config = dict(
    n_layer=12,
    d_model=192,
    n_head=6,
    n_kv_head=6,
    head_dim=32,
    d_mlp=512,
    vocab_size=2048,
    activation='geglu',
    norm='rmsnorm',
    norm_place='pre',
    norm_eps=1e-06,
    positions='rope',
    rope_base=13100.0,
    rope_fraction=0.75,
    qk_norm=True,
    attn_scale=0.179,
    bias='all',
    tie_embeddings=False,
    parallel_block=False,
    extras=['some layers without attention', 'local attention windows', 'paired heads', 'gated attention', 'attention sinks', 'capped logits'],
    init='uniform',
    init_std_qkv=0.034,
    init_std_o=0.0,
    init_std_up=0.034,
    init_std_down=0.0,
    optimizer='muon_variant',
    lr=0.0113,
    beta1=0.95,
    weight_decay=0.012,
    lr_head=0.00941,
    grad_clip=0.5,
    warmup_steps=0,
    schedule='wsd',
    decay_fraction=0.834,
    decay_shape='linear',
    final_lr_fraction=0.0,
    batch_tokens=32768,
    seq_len=256,
    doc_mask=True,
    train_tokens=241700000,
    steps=7377,
    dataset='wikipedia_en',
)
Each number is 128 + 24 x the weight over its row's rms, rounded and kept within 0 to 255. Layers, rows and columns count from 0. Numbers have three digits each. The size before them is the row's rms in percent of the matrix's.

# v: layer 6 attention value, 192x192, rms 0.211, rows 107-171, columns 96-143
# o: layer 6 attention output (transposed), 192x192, rms 0.189, rows 107-170, columns 96-143
# q: layer 6 attention query, 192x192, rms 0.172, rows 128-191, columns 96-143
# k: layer 6 attention key, 192x192, rms 0.17, rows 128-191, columns 96-143
v107 100:144164116122122131125126136101083092098175143164123128118088138090161103127141115197100174119149162118118133104131108119121134101143110091130119
o107 105:154115114130179122138124104144104149133156125140132165134183099122114156132140162122121149152097132096137127118109123108075127108136142122138151
v108 101:149133140120137155090152117106098151130108114079104089110154141136154092071115127133145135123127141125100133143145121134134117151134090132123102
o108 096:100137129133142119102107087144148116090116183159139165145149097089131161107127099141108129084131153172092134099122132117150120119151121127097137
v109 106:139104189154106152132134123139140176096103146127108166134123102141123104101128122140104087130110102146128131131125119126102142161073137107112109
o109 108:141082095100124123102121137147165156096145143048140074135122112123152153103124142117166102140109152083144118116137177162108118089109079164168138
v110 100:151124178131118140114091123127086130123149125111146093161126124133134126145100177149157120126106170151143177121098113127158114141153102134127144
o110 095:083154152149108130120153116104161106131136124135152117104143172110130128175111099108117129121126143132090152114124143109142115171162181130142105
v111 096:124118087147110165133121159093156149123143157090127109142144149156094150085116088163136077129122131127142117135118103105132096134170130112135103
o111 096:116142149128133144162157194115119115169129128151146132132176122115173100143146156076125131142123140107134117137166159140159126112162114128087110
v112 116:118186122088146143116104138135129148142136146139115130106078133114178110088118111123121144108131103129167123167101138141096125161125103136122125
o112 098:142142134143136099114087148154108171128134153135099171096158097145121114094140082125092086133137136101104128125128162126130140124127128093157129
v113 096:126144162130136121099133102137199085104134182135178136129106066130134135153122150123137109126150189151094157076148128116137129154119104169094120
o113 083:115102142123133141120129133096145098104120141172113161133161114106096150111127172118142132198133098120123142127085149093128117153123097135121132
v114 099:145131184163109144103104144106124146115178132138129164124130157134117130126141096151111149114109111163121118139107120127168161123091138126137133
o114 099:129158141130122171154142159172107115090114063133132131130125133180093180134119130104133190109114151117117118178122161130143125138151139120093123
v115 127:132151096139094127120144179124138182143120165167116177125103090117112140126135144163118153120110181115112118149113123126104120116121133122144141
o115 115:107127129171135130138130168159114121117101170094121143113124128151106142123139132157081100133116131103108099125155163128122120096145123175129143
v116 096:180160128143123147161164136158187142130108111107142124095158101092181114138143097119128145126159109105120138127130106162136132128104096125132131
o116 110:166095134127164111117137116134084130119150147158138109125160128114153136122191106168141143127148155095166131152114122088143064137165124134125106
v117 087:135137118129106133146123105108119144151132149083132156088134145147146109068091127123181122142097111121150122111124126116129146110110186161156083
o117 093:131120124175109119084094111169136117159136114124102143122151129105139108125123139122152171126125118149140107111123136134124104138133143126156100
v118 105:129118079114135113107169159165132169117132161130104153106134122116153155123099168160149093081108146146160147088130117123102142116133136157114123
o118 110:117123147107110175150122141111144090131114085118137115092161115164137115108119133106119146132138129119111087131159107166141144119121111111119120
v119 103:109081181128160097159116101153158114175122176139129127161137136118113119165104119148153142110107170164158123106141118126127148119156111156119084
o119 100:133165104115172107145147102110170125117148135121119132148177094110095140174149142178141113186128093144123092121141124165118137156154154131117155
v120 110:105104191103157084109110106112120111127090135106137154143128144138139140090107114151116133132112128119145178142123092118126113129109118105116088
o120 110:144134147109169117125153072151144131122100178098124116108181129144124141146128114129149114144148127139123127123099143125176134148204137120098045
v121 111:103091141150103097102140145131148169089125139105137096138120119190073144132167151141111155095095115147111118123140136130121141135115108143150152
o121 119:140131142112114119136098170123120167104161073176140128125145113138135123162132162146099139130198132139158107136081094149096143125131125093157113
v122 099:146157167157111100161128108106162147133110142076098124119123090122148107094133126109150177114138136109141134149132117124122118125119135085113108
o122 099:143134151156117074116125155122117125105092139117088122138124163119140110139138087107125087147092094139141126133141122158130074106165128141138131
v123 105:153104158150116109112103095111169161138145135159098118098139145118138093089114128131085134086124130134176130126106112099124137134141104109103114
o123 102:159134116103125128163144161129095153113111095121135183086133082127138096144131112105138105110131114144125154169110127173097123097112116134119158
v124 117:095144146108143106143091128125105153131153104169136141169172113110080109154115163144158112127122142152147108135130169112103147151121151119109088
o124 117:107148107114146060117094183120070119128098083132129128108114086098111158115160094099108115105177138106111133118134077102108158105146142149138141
v125 091:140133119146127126126143084122148142158105154125116129119110074066112122166153130139119062160107138138172128140126140137116110145122093071153121
o125 093:101115136116119148106121110090166148122112151138122123159099140082148120121146146112144122093113124103117119125130147113117117120100132157117162
v126 101:114117139152119138134117115101121086127150104095162115157068124150172126125113135093109114122109082154124112154109150102195092156093147138118126
o126 091:149116144153149102109131071142104104094163113121117144144109111132116158137140115148134115097095158171100137136142152155139132159125151071100118
v127 102:170127121125105168110090129130119104167135111152126121092112131108156137134113130147108140127126134147151121110136107062112130143119139170082146
o127 105:143083110117189086128112127130101118131100174121144142105171120134134115163100115153133110130152168123106134137119153121156108125150115137171167
q128 109:127113087130143143157118163134175129138189114133165127101137181122160119142146152094097115111107102131112131093154144138091096131091101149160107
k128 071:083103126184161143121107164128109094113152077149099104163158143152123103085156113142118136104111140114128099132126139095112118105156124148111108
q129 118:162143135125128112122124140148142156110114157118131160096138082120130133106151108182145101131150145165148143125072149147147127146140135078121125
k129 081:102153109162084120106127178165156134137125098136156129141130166137120135151116124107143125146124097109142157130164113138152090149116122149113150
q130 103:147155105144119135099155113089170122118102118134098176130101113118157108123142147136151144104119116163130127136124142134153077165155124123123128
k130 087:149108117111118134150165081133104124098098150118123125109125112095071109173145099119169115125153123124128166151130153107116150128165103163133109
q131 121:157154116118132129122121141135142152149162103107143124128129168136155169098097117062131139161115106121154117078166089135139125112112135172167152
k131 088:105123174147113109123121142147137171101127117130100076129104153082139119135124108164147116145134101135127120101150106136135147120139143121130093
q132 117:146134124118120140123131162081148099173150115105138119135169110069104159095087119114139144152089111126156090138153120180175145104127133116167145
k132 092:089088117169123119131136110110141081146107112142114163152124107150169108083127147126168122148182172141111111091117115170141124123126155135086111
q133 099:148128105139131141134156140148142146122121117121170124141140149102089138150114137110096139124147102100111103073183115108092128100146077156150093
k133 102:089161123123099142156137177184133141112101115125127104123136138097116137137125133096176178165124103131101122101160129121128132126157148161117106
q134 108:114132122136120115128118100112163112143129141139116201122119092133154145169102125120170128108140120159142137164084133144213133158112150074149131
k134 110:113164133096165123145137134124146124145137146155190132105153140132119138099135129130132084146140130138126123152141106140128142119180106138140143
q135 105:139110146108157147100159150117131152116162109118104092124131130111114156122133129121139143140161096118110128144139126145115069114127088117103186
k135 107:119109187201100136163120147127098151125130124117194131140157129119111119126165136136154139119151152120151131093112124102099103138101095122018149
q136 092:172109120144126139115124085122106129126063103173117125121149090136108134072103177147117119132155135131090138152143125110119119125141110115111126
k136 069:144140166144142131129150099144113156105139122131143107125143126115097157147134098094139151103086141151164155138100124097130144106151088113135145
q137 084:141102136124109154119112116140091088137118151131091093133102135098102084073134172154151140149105154168100147104117175133111127125133128108119107
k137 100:167126154162134141128142085104131130089160097141128098112126128142121126146127107156121103113125167119110120145109137107158143119141113146177093
q138 106:121132083105130115182124100181141128141093132123123129110107066146130129136107136161122108077145126129122132140111133143131099178111126119097175
k138 097:147115165104097155135128139095150119143166117104118088151128142120118142167149155079130137141151083131114113112118124132111153092123115157159147
q139 109:103146120151120139122091149096105102125156164166109114103132127097122117184129134135118133117127150143137135108080160167123097139104139094129159
k139 102:109123110100101117107127101137157122137133093126101142153071125110151112108103157067149178124132086145156148153140107123168133104129125114184139
q140 088:115138118142147094141149141128100126117165095127130097114166139144090150140135160156115165160127148161155132162108156092149128141105163117080144
k140 110:124128143135101133160155128177183128140113137134114125159134075112113155116156084140081121152131100113166118073148140124127141118114110133129143
q141 101:136114105149130114136177153119161107162125166145124123115135091141136151130157164151136128152153148118134132140135100108194155140068124128106135
k141 115:131138162125134125120149121133188114138114171147101133076125128134154162122144152102163140111130115092155135113142106125136116137116141133116088
q142 093:151102115160127147193124129133101094123187127061127128138101129154081147118134116167125112158097134135154123169125124106111137129068112133105159
k142 107:129121105157146124134127132140144127115100127123145173103122137081112144117132137132101130153078149079091137097100084169142108166146106130100138
q143 092:142158152142089159118124112112093123176144120141117123113096153149121116129122146104167104135144149118140099114086146152147195106131148093154152
k143 118:112156095111101151132137125095159108103160178115150142130100146105157140103114153096150125172153099112110106121147097119146118096169149121107106
q144 102:109137123119141128133103108096087115140123137131176115107098067130159128089167130138164094141130132139104092100140123130163126119156146119134158
k144 108:113150118118116169092152143165138109132111147105164110167074128120082144171120118135176132139113088107151151149122127126144112162160113144108181
q145 104:114187105082129128169136120115160110126168117094117140129084139142161159167142115101145125163126160110093112125108155135169129104135158087152176
k145 111:163120115136091115148086092103102147129129114098139154116121123134131126115105136146133152142139150107120119142153122143144169142181083085104156
q146 102:140108141147115140144097121146103139120113162084143129125108152135169132170150124168143121126161118124143132118102158157130148127122106153104122
k146 109:095111122118120151148158143144139113164117138128090137157110127134133142104091119087155155154115116080125114163158125162140120123114119112161152
q147 096:099120106152086147133102174122150152104155143149150137124160137133143103119131148121132131122114086149143128120130096135134131159121174133133122
k147 116:125156160111129074120117158126134144118118142088088129108089133086120063131154120145121119147108137134164159154120121149115146159138133109159098
q148 094:099140128169123140128137140139123115126106094167139143119159113125076187117130150169125148095114096104115123100155128137136095127147115113110099
k148 113:096119138140112120112132189113147161096160155108133192156117118103122109149163146078132096203130139115136139091140116153158120123123170149094147
q149 091:119137127128138108109126126100129131117065150082121085106141123123131139160133107148133139129165156140097119167179124125105101092124137091146174
k149 111:121128136131130140133135127089126168155153151116132093117106119149124145146105094171129146135116132113087152140151130143161169125102110130110122
q150 100:145139134140125129116130112117137143154122156097124095210095129138122104110141109091097156158114104167152142125101123118087111076121136140103096
k150 106:123124122156110133110147136099147117098132178133118139128120119097172126114161136157121118112116164116157130142086126128114086123181120111103121
q151 102:146139110091118111142148113135152153153165114158076157138161082131125159154121105092150109112140121133139146117136112085134148146133123117108117
k151 109:146132117116123091141087083152083167095137144159135121109172080152096144128099160084172158137098103125121127138123143108166109122119094140143125
q152 103:154120108095123117130149137100129110129092144144101105173136132162083113081151141150118179167080121132186133138115097126157100139159124167109109
k152 116:119140105116147135150090150137163110105082160115157128107140155139121160108121077156113141135108163137100109125115172133143129136195134108133133
q153 105:106154125107125132122109138133119144145164121107146129160147091118196114086196145123128129170136167132102130134132146150092146111114080128101097
k153 115:111114141130141121163144164132124120098131100113078108067135140141129119116136114138168117133159132115109130186123136124100087135122098122145145
q154 092:123127089141115124110152138125170188107128132158116109136152105133130119115168152125167086176113135172108137126113128132137142082106113103126183
k154 110:118111164169111118112123146112149140139139138127100104073171104125137166132129138165099144134167083084111141155165107146130093140140104142164133
q155 096:101141105090108107133121136127048107132092122128105138138122111136087144124202126102166132114096119153137136130144106155129103096104158149176122
k155 119:138128096111123147077128140092116134108176143109159130141136143173095111117123138125098130141138095108126123173064129091142117152113116128115122
q156 087:153119089127118142144139085137160096098182120132169103088118126103141135131136130077166108165127173151116110141105173140104112107095166141165093
k156 119:149123114103078131137120098083112105109053107083130114111102166140113139111090153112153076161168148131117122122145104119148118150156128130130123
q157 104:164146061163065104139104164126166150146074138148125133135138104095101089109104105168129122118127107134144083129168109117122127121079144137122155
k157 116:137074159112114137105127121122127112097109103124142160109110144141127097142096144073158163139101153138181132129087101144155134128124106097131123
q158 093:132112131118200124118128084112150127142117122116101131154134121108201162156125160133084144103141099087169137123115140135124100121123126127121124
k158 107:122160121114124147137092150150129126085083101122112099100143121161100191105160145113076126114076115140106172108103134124096116141127154138164166
q159 099:150149120153102100102140164099115147110137118109111137114130155109167156110119079112143113100142139121099154120095116154112124145095164126161094
k159 112:147141170131120122143092149142149104121100173153062111168134108171158134118153137097116158112153101141121159137154105106144104111147125116203120
v128 112:130181152128178125139092180160074143095116125127183084081139110153124113104166122155117084092113142114102097157118083086095128140112120114105144
o128 097:109143141126143110107180069084127088143160163159104141093080076153112146114121120174161121148188117115109140118141158142091137099138157130154142
v129 104:168126133121121133128174112140167091139104153141079128139166112054138114134126119128132147154097080124060145139122149123099163121102134081134126
o129 093:115175093118096141143118150162158157116168145098129098123151101136110104168172163112144122128124110144108137104069148141120116131134086065147143
v130 101:134145110140167139129114164133175116140160137147112145103091107109131110154126072144130106137136135174113149142147117149151129156133140123108181
o130 111:150096118155090123145147152210082115095152173132113074145114136113140106126102133117142109146155121131108125141112107082130153156108083086151072
v131 113:123106120100102162105132137092117151141125179144090150144147112117116108145179121117163104121105154150127107098123136121107131091085130131057136
o131 107:175131139121132141134115123109121184099080091142133163129122146106141145130153132115117131123161089167097129155097151143146111120103128124085122
v132 116:089131151146143103147158150114182154119190142126137099084136115115107129132124147132136113141161091139145098128180139106120127152149126159161129
o132 106:080179165131099133158157121129176129154110130143113127087102173179127184104144125178179129156164108123146139140156141138105129121080126115136149
v133 089:133167083130147154095109152132103112108160087140126112116104146084154096178097125131154135132095121136141149130184127103154126142131133183166142
o133 089:131145145128106131129109140127129094129102100176093111106132133129109149118117096150101132137128122194131127095102118185153144099128120121124138
v134 105:071127090131102118124158133113093112134102134086132139126106097118195163130069126128112105136163130139110172137110145152158135123146107102109139
o134 104:127104085107126126168145092125120139127115123132183135112121148119090165112118118142141123161106131133125138121153124154132106154145109117114135
v135 090:114197165148112145132129111115141112109117133124134123134151109151146123116143091119112152141125117128122069139149132132150135108164134168145098
o135 101:151129100127113170152105152127177113107109182105147127121124118078107098134117177150144101117136109108106109128125146056104164157112132089126140
v136 109:144145101118091137159088123131109161129113116106156077175161152131075153193130134097137164135104142116115109124129130131093121113130156170165102
o136 099:122114129120113135102094110141134153155118164140132121111112153075124157153103188096132143112127148136117169155184101116160073113139185123107125
v137 099:059147141081151091137125101122082091119143104147151095147128081172081100152123133117125140097137160140115137150145143155112114132149125126139123
o137 093:100141115162147101150153101141120142161109183142173171090143132140141141134106141121149139116139137123135203200113148109109117169122111088093128
v138 103:091149152090160151151110129090093130132167134136127113061120136171099113114116116116134123065141135106108137142156111079167120155120139101117134
o138 106:117126123107096091157139139127173161110124121096109158172116117130165154121128112104079122133146135122119151169119092104138115112145089135139124
v139 090:136081137118098149147136127111125086118133121123105110155174175098145145120121124131091140166135094130174119128092118130121154109143128148188111
o139 098:141119114142179154125134126116148130154128109144160116106118072066108124154135185151128103120151148134142150157146109090103117147128152110092172
v140 122:132119149145120131106107150143119127132143131206129154115128109087187134134112147111158125113153148141112137126134132100118137101137047088132127
o140 117:108178086085103164172127142115129099110149105174121113103116113152132137154149140149144172130096157134129142093124152132108153131087123085148127
v141 092:137099134146094148112105123105123159147197106123091121140132124128124115083148105102120124102099110118120101121138139129140146140118115147130162
o141 093:130168105117150117129148121115125091165128138100141120109144127161098096140163142123114126109154107147106134128126128098113140122114118135112153
v142 106:075126107114097186155117115101143129127122107097078144141116168150159140143139117131106111131095129123113193130184136126179152170114063140146128
o142 107:126146116111126172154113119106135110163130134147135119126150150138146115102113156134086136110160092154092121091144139172106134132099122158149133
v143 111:136100155152152116091170111119153107131130115170123127142099180122155125117136161134181096153160118090158132109144114135129108131134124142131115
o143 098:107143111132115137130140141121081108135089157156124090088147155074130155117095114103118096119150107121123071080128081163104185156117128133120105
v144 100:114113166133147113150121113091126091141122104111101134113119138137136113095089145108175155115118118114135154100160145130100120158109150154107121
o144 093:122134138128114120162125169119129115127124159098141131107174163111130149132115112150096107114154158151094085098130135145155088126150121128129113
v145 097:118102152152092110144133129090142141102100127119118107112119141103135138122111150087116173119126131142158145128142129144098122127124100161178123
o145 098:119096140152140141129145115130094121161081153128131117124051085117144141129109145135106089152093144144164128135152101132128134167108108144151168
v146 092:138149108136146106077108105151102143138095138117116100110096056178143116140156112150157106134143160132145127098111114100142123148102182120087142
o146 105:124143147067090132123133115122134112114137121114071133130137137178129130096109135117126136133157105122111098119096135125124151118128107148117105
v147 090:129068125076107101129129142133127121115138146105106135126092140140186145145122144127123174125132137132163162132146152182191144131141175158162134
o147 092:110151127141144122143128149092116082101124140149122109102138133114092106146139169159132141092136059133147125157146128124086117140147137137094154
v148 103:117080129114144128156155111092127145117091136120128119131105156091132149112149127136108121099160159112119093149101123151114144134149073122136146
o148 115:103142143133095137150151113141122067176169122127151176112113158103131149146123133142123182107138133106128125115146100131140128153106118139155114
v149 096:097174110079083120107106109144077136132145124125080115128145159148155144119106113088126118103123122167121124105144119129148149112155104134143159
o149 092:132099167124154096119132118139163109129160134069109132105127130130127085052152146199076128171088131085133098125105097141098127116169081103138128
v150 111:126138121147127112118114093165119136088121101141049108151128171173138155113131120100141142096140134133153121162127133162157137120115152118131142
o150 108:117137129132126115112119132125138146108128119104095084133141127070127108108113130088140148138148171104128109114090171109110124139157120084155149
v151 108:115122121125149136164128119108168130150092140101143133100110111161084168147076112096163170126129109122136132109124136123095090142140142162110152
o151 116:158118128088152121146159122131081130118057161166107095111138174106107125122102160126104141141145112145143116142102128128144108149109148139124112
v152 097:132066105125113122149067112159111164135114142070151149102135151123151125129191104107102154146135144152130146116120126145117152148132100128152112
o152 099:113094103139096150129144129100095169160136144102140123101150114150149098169155119181096128079128155145123160119129123153166115152128188127133140
v153 102:128114165140151121157146121148121149117139116148144137127080157132156126131156146117138150112117091104121125069100142132138119120154151118139078
o153 095:150124170174120112155157139128098086129167162138163132131138115175132099083157132151159164120077115150173122162124116137119080156125096116140142
v154 112:150123122165158103139147124074118122118117107093107123128132119118100121069112127163135112132107099098095134128145132114100116152131170140102104
o154 104:138165099114123096172131107142138127098118071101117099181147139136148160123123160086122115074093129085149128129127132164115095105124135099145109
v155 104:106151125161161136124166178108152109132108155146130149075097142107150139070098108146124125072107153118147143182116127124139077167135111065105137
o155 100:120081143111166072183131142112142127109110124145151189136151104144142134143170135079132139150124087126148110144127094171104117108172113136103125
v156 107:151146164116149104136114140108126157136119157103121121100129088171076123103161123142158069127122101167107106113086125084102113134115146113112152
o156 105:131129124165119110107113126116134124136161150091141143154187150152132131115114084154143116147117106097108133169133165131093098098129149086148119
v157 112:132136132085104109149129131127156136096150103145081129110121154168128143156129095109185125140100103149157113113139169167151149121131125132197116
o157 101:161175118158123123177139133132093130122121136091160129097157105160127144120141120100150130158123163136105120135139136133097126136098123140126128
v158 121:126120199111105129162146160154188135128065174141130119150128113160128162151131154134124170118134140134089109153139110146131131073153089156069139
o158 121:158091173162090150090108132150151134164104175138103192117128098134101127145123152114136182102150130105133145139111131135084098150138106134083095
v159 101:128110118152120124155147114081158101120123111105114074135116104147091126110157130104170141121115132105123108160135133120106140103090170116109146
o159 099:117154154149136135117176118116137098144121149147118143092126150188114158153168134117148100163134112128123143156132173097086085104132105116131137
q160 108:115128158146115093100104139100103127146132092111159169161087100131133107098144077143161064147101134151106119128115154157115156140158139104123154
k160 077:163131160109173096139156187133133139133115157126128124143133154139123119107140171109151099136134167162122125094113144130129123107133087126129104
q161 113:107139107129171145127102115141120151122124123143104099128145158139094133149105157126135171145115112088106131154151111142144077115097104200076121
k161 078:156124138066131109118159127115105144146148137089109099110171176131150110131111172130156153092124084109147133151130136087120113113148146126125138
q162 095:136144103106113127156136058096110157110129131112142106100143138132162121117120135159122142109140156105171169146067155100119164103127169138115140
k162 084:136125129163134148071104108139143159128103124148148132156102103083133112136129110106140147098081150087114154155138133117170078148128119141127151
q163 107:140116162110114119135127112115157137121148170139101158134126092117128127145117114152100094119124139129106137124143116108116136139113148093165151
k163 089:171157099132134111104110168113155135111189113165148099134100120130135144120158158146126107113130129160144122076125132151095169118143106104095113
q164 110:117111133088165154176136134196113118137096092117135065135145169136116136145146118112158158125125102118155143120162087131123110108134096138112079
k164 098:116143135151134125148142107097076139145126170082155154107125167144181128130182136100129142117106105128162104155139147165131141125140096180138166
q165 103:128138112121160109172144052125130126126151145096148113120119103118164134129143146129126081118132150136085180124085102127096153121130125145132127
k165 088:163159108137137094114123132104120198114103113124103164157129111100145101091117136152099115091155140086142087122103120132129126132110133100084147
q166 098:137148170143099147091130154120113140139165087107133176154129160136129141123137102096149182125109119130123120122148136098132123128141114141145125
k166 094:134127158092138150187109133121120096129107138111144121109142183149122137124134090128151121155125096155162134178116133110097107150140119181163117
q167 071:133104128143151155138127178154137113157115120177122032134119174104137107120114136116133148104129125118132119092158135171123127095137131120108134
k167 100:139115115107092137133148097136104105140130139100149119120120145114148171129119124117102139134095104134127137124098161118154077134101141119178123
q168 094:092172214159146154157115165124126126138148104105119111113147197139142148153121135109136134139066100087109125151124143172143099104128091145132119
k168 087:120120140130126152140121097125098097162130150143130151100170152158135156138144101126119153176153118127126154157161116167114085150148092143167101
q169 085:149092074140147110156127074143125160123158102107116143115135104130132114128141127130123120150125129132135120143125092109125126151108127148139093
k169 082:129146102112169123166142145118135172136124146123169100099120144112119129087133137137127114111104120121119112198118120137124143114139165174135174
q170 091:091132157137121162129133143158096115139158120133156098131128136133137106130098078101127197145085119101113089158174117153163122131154165094154118
k170 103:110097155134110125122126107152145112123101132110109190146142145146119094127142125143124125147172125128175123112158142099129087132165081143123105
q171 103:152120076123119146093080111127093139149076163172146118149100135087118171106151116147135134093130114129116097121138094092119148095144108145098146
k171 107:117105139129125152148155103119130141071133093147117120145154159124129134141156096140145138142146122142142088088083113123098157162107089114102113
q172 082:112161150119132122086100091138142119085101156120143041137145133117152108129104118114139138117152125120144152123126124114132150147119140105133133
k172 101:110169133131148107092144126086103139165178156088090153145127142178117139161128158163111155149134138177157122130179146163135121127149142151154130
q173 091:151143115122125134102091139157156157114105150092121080128137115126154144108166143082130137123130145140120105132117113110095145096161112150141151
k173 108:101121111123112090150165111118142114123149114110091140063098129135132085156116138177096132132122110141091126112148125096156090141176078096146116
q174 081:155111145116153129189134096112118099113089103096155119138106143097140118125149131154133084102096121126121102128133067129108134099118165139098125
k174 114:139112125139117113137156104119145142087117134107103169117131155171116125138139105112116141137162072147127114115125146108133124113127108125094155
q175 099:142110110082102153108099165146103141134142121083143142144131083146095166108113136117136181139091097150173131120117113097128130088106170121156146
k175 113:127085147146125095103160110128146108077149138091116114149101117136147104141113131098160111110141143128119141108133140133134127154111146135129122
q176 081:149105135166177123132120123104141145140159134134104100080112113114162088134129134143118059148131123094113135133140136142170129129114119138115120
k176 099:113126104142147134097095157131165141146090156149161137149128128099074163146132153131127157150115140151127132092180127142146099117175144114139177
q177 092:149147097143158137138118106146168129131124159159070122102134125115160095114143083127138160148151123111119144141136124120114151153165169125125140
k177 108:111117143129117116129153104153136103115149146091161141145141128106114140125108134127121146086103125120159103114133136150137136124141129143115132
q178 089:155124121147122149129107097121155111159108147169104159166202142115110097112135086137180141151131108112095141104138107143113117161137066149119128
k178 112:123159126114145144122164138102126115156137144086115101093092100130134171134125164145092124142156179128107169147103137094137127112137144138150115
q179 085:172168094145153109149118129136126133170117195146145105182101099142163091135092170136088111131107162129119145106107131136162142124083138161126154
k179 115:113124143153156145127168124157158182108116091118100120156141115084107118167125069148121116114145129117109117109075126120187126145135117103105073
q180 099:173126083164111115122120147110135088142115170181149107129124113110138151155132080116129136137124110134121130119158112137151142126112165137129189
k180 110:133142141131116169161147165124156124113143072147089177123149137147143105128110106095135110121097084141063126089156104125147098147129145078048149
q181 090:118136103103110104129155123097139121125137129110078148112113137136163113130174113105123150167119160119123104133100108094076126109133200157127132
k181 104:148125128120117105111128089084163149117083121125177125150089120108146142130139116125179158102143120158141116118076128113115121110126142122124183
q182 087:185103107141141139106075127073145136136161088128112148158077111076141135145102149109152160126117120120148146104092137094127151091091185183119127
k182 106:127145103096127102152144099104117101135155106093102139117120093124146173150135113108089130073109157146115142117129147113133148130131191130129129
q183 084:149155146139164124117127156138152097156111140117129104115139137155181111092120148117129111144082142127116175174123131146177132120142136152104106
k183 106:122117119155139138139169101121103120105113136126150148134149134174107134090133134127110112155122118086155149164181125139112141129131120126147123
q184 091:142174168115132105127132143119122150157073137071165094156148127110156131130119168161118156136129142151154131126112135141105137082132177109150132
k184 116:143090178147101122120118117159116155109090041128134131146113125154152109114153118146159104085149116115123141153130137153138125134097150125139156
q185 085:119095119118136144151111121120140166145129139135100154128130153105136084146124145125083140113130084100136136159150148098169149127112173092090126
k185 112:146157079119104131175112142141114127131104164170127107100127079128117165153108140108100115139106130122152139148161140120156129137117168155110150
q186 085:160153086124146139127102128127131116143115162157151111131089089056116162130084128146164159144072148149124122141112125107102098100102169123162129
k186 099:152078154097126116144169102124162095112138130116084107118157136157143129140149145113109147117150128134209092127156143101129127136137120142122095
q187 092:127156105173133159093128193104138135180169115144132102127122097119100143153126124131112134140118174139140144138127123123124155137131165127119167
k187 100:155108135103092130150098143171155106116126144111144126131133177102114132143129131163092126088152110119072127099119144153109084123118145115136112
q188 085:100106117122107105151145078116126095104167100115153120106165155120135104095134118153119132188140130137146124103116122119118109139126139135133114
k188 093:131144109136176134110114173169125125116113171113124174136120127175138114112112155171127109133119129105119166164125102124089120108125152097106131
q189 098:124131185130124088130119129119134108153150126152135131148122114112133120122130142148098111110152113148145143082158131139137108148163138160104101
k189 100:131072085154131130074140171122074107133168103144130131069130100113150089160147106131126133152147114148107108116129140134152149147176130139133130
q190 095:141144102150152143139169168110107129129125132152115133116122148187117154129129127105140151133125127138132112126096114183175086140155149104121130
k190 101:148132124164119135123091101119105149096141114143136140166106168165126150130148135144100124118109134125076113094157110131123143122120154084137177
q191 096:152138106114123166118095110155107111149189159125066120130147147125067131178120172148127146155113159155091128139166103134131102166138143128136138
k191 109:098157072153121130162126136119161182143166102088109120121123163113092124131127142127086117110117119109123097123101130151175103115105152092165114
v160 082:094129089134130139103085173092104144149128110099170110103129110085149124114135127129082133107127132112162113137102135105126160116151119151103161
o160 100:135123117156141135141132122118131107111148127159186115122138096098119163183123140171132165093159148143122142154113116074070133169133172110124160
v161 097:100118116163104115119140159085113143064140111148154133114125163138130131140119121125124100145107149152161123115137126111122111128090131118104158
o161 098:119149106115151113146171123151142138111107131126094103174155095122149138160116165113133079115162131173099121096142151083132161089118132135167149
v162 076:149101140121130120089147107138106129169134094092089073108127150154159134166121169127145173107116158140162122187132158086142093136128108164111137
o162 089:114172133130124150146172127134100118129123144090125130135109159157103059146145133187100184104124098146122105132149138118137146092140113168134075
v163 081:143103131160169113114108201138078113137147154121128142107151150116121140158141113110148107105154186108130116156101123132135144143141138130088122
o163 095:114114138122120098141113122139128163112137150132097125106095103082128110126158176114132099122105115185137154094119122146137127132132138150169148
v164 088:158142147160071124120140188154101151138082158145083134116078148115129118123115138142109136132124132141046112088130115128157134156116135119170159
o164 089:138167121148151135146153130146111130139126167096119102129110131103090177130111138093149154092135164116102124186140143141084139121108122130145132
v165 095:116125144166131121134112104136110174126104125083114111091103110125130136164109155132112127138103164096121141135136149150120129134149107148115118
o165 094:149112096117105133119136123198154136106100076122135114139130136136150114125137142084125085141137137108124181106081143111155156151136108125058151
v166 099:145144119159133127135123162084149131122152163108139122090104133112117144140182107149095142116104139153122121124082129099140158114116154141130122
o166 099:138118154110123162073114120112139129162155132080142135126152101100141107153119112096156108168123126109142122160132120070081165131157184137187128
v167 096:107132081162096127106141129101083184090167125082096138129114114146130122152153086124084118119119133142163100133115144121185143134085115134133146
o167 106:118120152144153177159138148136113116129179114119113113119116125044123138135111067132150147127144101108177119118172113135099176126131123164127123
v168 087:094136145167105078132136130129131156115124098151172130131160174134109153069157157140129107105138079117046122117159154149136118135154117103079168
o168 084:104174149084093152133148157161153100109143098069109113117128148091125111123120120117137172104114112090134137097108156098166110127084137130130084
v169 095:132115117132137139101124156088130144119139125070114127128155111109135132154143112061149179147077149103128100154132116130139142128121140120125137
o169 094:121115120148119151135107137149173153139143167125141109118108146100118084137100137162120151148128129053136132129105095125098130144160181109124107
v170 086:121141137123140128129104120146150116165144126115140140154092138097114160119145111156136186131110112143129155106128132087133165138121158155161099
o170 098:140109128174090100127119114159086133153147144147100133147137106121133112097128132118137183197130122111160160106143169112165099113122177128131113
v171 082:118121080132156146124178139189125143060111108089137118156127150140135148121118142131150101155122123110123106112108145061141180111142133138154151